config.toml
num_hidden_layers = 14
hidden_size = 192
num_attention_heads = 4
num_key_value_heads = 4
head_dim = 96
intermediate_size = 768
vocab_size = 8192
hidden_act = "tanh_gelu"
norm = "rmsnorm"
norm_place = "pre"
norm_eps = 1e-06
positions = "rope"
rope_theta = 10000.0
rope_fraction = 0.25
qk_norm = false
attn_scale = 0.102
bias = "none"
tie_word_embeddings = true
parallel_block = false
init = "uniform"
init_std_qkv = 0.0463
init_std_o = 0.0575
init_std_up = 0.0663
init_std_down = 0.0663
init_mimetic = 0.5
optimizer = "muon_variant"
learning_rate = 0.00688
beta1 = 0.95
weight_decay = 0.0
lr_head = 0.0084
warmup_steps = 200
schedule = "wsd"
decay_fraction = 1.0
decay_shape = "linear"
final_lr_fraction = 0.0
batch_tokens = 65536
max_seq_len = 512
doc_mask = true
train_tokens = 492900000
max_steps = 7522
dataset = "wikipedia_en"
Each number is 500 + 40 x the weight over its row's rms, rounded and kept within 0 to 999. Layers, rows and columns count from 0. Numbers have three digits each. The size before them is the row's rms in percent of the matrix's.

# q: layer 3 attention query, 384x192, rms 0.0468, rows 317-330, columns 0-95
# k: layer 3 attention key, 384x192, rms 0.0468, rows 317-330, columns 0-95
q317 087:513413566442493546484481492527570511509508510547468431514474524476512503540554492485532510450451426484532544482443521436511563527533491493482455553577500457510477507456548535493516433474449440533501572529519500455392485471466520472549495524479499432574510484503539510440473430497518513458
k317 089:553461516471524484522514449484534448544442495539492510487531525539465415363517513583524568469459539463512616435491480524473565487530520529451529457561479511526450454487493460617479461481543450467473454450486538506507503451462537503490532463503586445517538512503444521485497469553479473547
q318 092:522526518502478472550521497566543540534448507461526441570487496430493487539474555482555528465540488554503480444472527471469478522508543485566433468553540513482438424507504534464501514515521490452536486461499526537509519433468543446463511486538512484470447492492485496497527501574499486419
k318 085:492427467469526510495513520486558536531538508597483466446534556512541545506476518463482543514480511492496453492527514514502453506526488454527522512494582527385594476498442504456496424494479496487489538529523493505507486453508530565540493502465487469466522587545538532524446474472468464458
q319 089:462533434420444520531525495548521448553488592470514444523464554530468484596460555414422522541488437443498555472456485513508539536523532467529525472467471454462495458584513499463550450469516537533503499520496543533540564503458497531539535507584495472421534475512534544560506439509468527430
k319 083:499457504474510555533531565476549475539495498533483453448456500429538502428541564443513537510520402439564537551441556512480528481427531500492563531465488513504456479523493487460495503495474480454502408539505498492482510446461453551548496530481469526485550545478572565550458486552485514486
q320 083:590512491478501467482564492492553504473497406449434540452435521526527451485518489531539482535522487536416477524507448496566528496507521407437506441504507474528529495487437466464489565512523568503460485538558512520535467496499513507508516469424510522489465443555503493516508441604485454496
k320 081:519469457496484478433506531547473512605503485427455523456490528454570480595408501505482494485531535456491393509486530531470510552461449476520517510424424524596500457461514463464451483536494522531544529471479488467482413496540482447441507555503487564485440532557482472485510450464542447493
q321 094:458491543470512491513523545531475428550479561518468463480554512560536456510564485515522503503531459523609517474497526525498578488528527537511426507468449535467470492579508417484385513472488521497458467566483516501474502515483437467491539517516464560536483483481543532433462444515450501474
k321 083:533511512500464439523545468529462528539434563472478484519523453521553489492431480468534483539449535425527496441453505508514582502573538544504510515507538457540528400537543520502417511547539556486509425506494446493446504526520488565488478493495534464498583498472529503474487496514528502494
q322 090:496507505568535510515514501535480554536512523530459477453545516511526453496449540498489512526447503593519549484444434466515511545506476502447488482539467523460484506472557586449462538520473469451375496481463463493455502548496503530474447402425519529521522428514502534401504500431491468499
k322 083:470514515446426462539481508440491466453458504455477455483515494519573476516493474534490453530527540478516553510527571528505572528594487547503469513497517467553542418560397490427524505462522568470479492523528512467546598554494578502516500514535536534491473508523456510500522509469570488566
q323 081:456460477469518529487522459496486529489466480548442580524458514547519500513434430507532492553451542583434510471448539537523534513446476508560469473529557475568531481524521484479505560545434458510581565547532509513480443496495494458498494626474548557519451489459501502595538567509503474494
k323 082:547574519530503538523458528425475499425419498521482518477506533508551451498518497517522449449486507478512572469495498469519442456521533479541522464438495451502534546523555416555521447581536438477611530467589480579605499555483574533454528502523476471485481493502461482485484504513459418478
q324 087:459503527499590482449538473510501460509511471446492439393502403488513463515504545464550475459453489482470539606499525537484436543504554465459436504455542496502539481520484529473430485435505497506422503485556473475426507494519580475460442444513441500503504423551504476455499468539515527458
k324 088:436513440505521464506439489516544578525435463541490548498501470520477479497506552533368516424510577524407485513539412541504521511492532542461530534525539540468569537497405539515475467466536507509494554529485517468484510483488417492513441494498556486455572479591490547511495561500565512495
q325 087:453528476577484536517497503511553496536510487459467503513520525531541494488450430447523469593484429538507559463513580548544586577536475457456508474462535501561469493509476539571457516464567442400492509501424499492511435455422462525514442483441509495550555511534460492493525453503494505500
k325 085:410520455510514517445481556419451604492462513443527596524458521493526424496422508468497539493538413505512487497476502544500577497552415473426468521442419460576525510474490543533528477572535527494475593510534510519493507488541542510473531461523550509518531516467456546521506560530497462498
q326 096:492454566480503511505505558518478571431567494515504493507484485499507520449460557506508481487489526554530507565470443458522529536519487478553514571484515497503442484488542511594581522501476442471540508526523582523517517595501465500518547566512549474471482469508460461467477562503471585511
k326 084:529461485487524512520566474465411441487545446518520495536582528460401575468479470517452513499553614549522499522527471551426534568458479526475481544522392526547471512459510385506498521472486483500554541501532536440455514542510485457508498533434483462509486503470522452539482447512546519497
q327 088:432484390452426566468504545509441509503568505491552505519444489481512484547478518517517580536519530470432535470509560525484534457555486543527526555425509485573381507554482498577508473501526469463487489542571470538490410534441544451480470467529475498566429520521498412533418541470498523559
k327 083:480483510472580530544565560453462501514515528484511447478532546481484527494493510480455548409525495438545529544496513498497539519488452489517454520538471479563516577458474464430542562529535474495521433536511467503491419479438492564534538519543521532450496482495479533553520482524517498488
q328 084:535493551451495439470540532540554528406563455440536482435469471535521484537572505563458518493471495525480542451542484481432467475566447494531480502458480526562609543499470497487461514544545549572510525540544508537471584478478534514440556472493453520613453538495502488489494496492491490540
k328 086:457526460513487489504540455510454503537575500512506435464554519579465541442451524543498564518502555456502505545552505447482443513472503459522464485581526505471468535428497463475495515586482459545477521497511515496497512492529492576551563501499540449582523448505498523429463435493516485385
q329 086:538466500536562516488561527493511475481491527534450475464505493498474508516521537552538496470476503537484481533499459511548470571500484438473565518505538553475576469496471502463504484531475482479475560508507523479504550527484481512531509494550492403481503503512463491453488534495458517571
k329 078:468544505533408469455461486516517482492553451435471446551464529547452603466444462486413495551497486590464418502517521513518544451468553475529517529514487532459537565474452542476500452493494464528513481541505511481525545469493502470461460536537568472463527480512495474480521512519580456441
q330 089:525575453466499528500586470495457594496439503577506496545541561500490487482570511445528508525536517525516443558496491495483496532456515506518574504535590503466467484465548487431453481583476501552546541453441532533537533484475546457520424516485423517394432580470486515533550547511469531544
k330 086:557554468519542494509477504453420476443510528487479527523499484561451494488497476427553425559510466500516506500453475476475526490514516490519471508483593600353494556565489533469448570475473482436506525452462513488507461497437527482493468497483471538492578494438461560495557411513510519420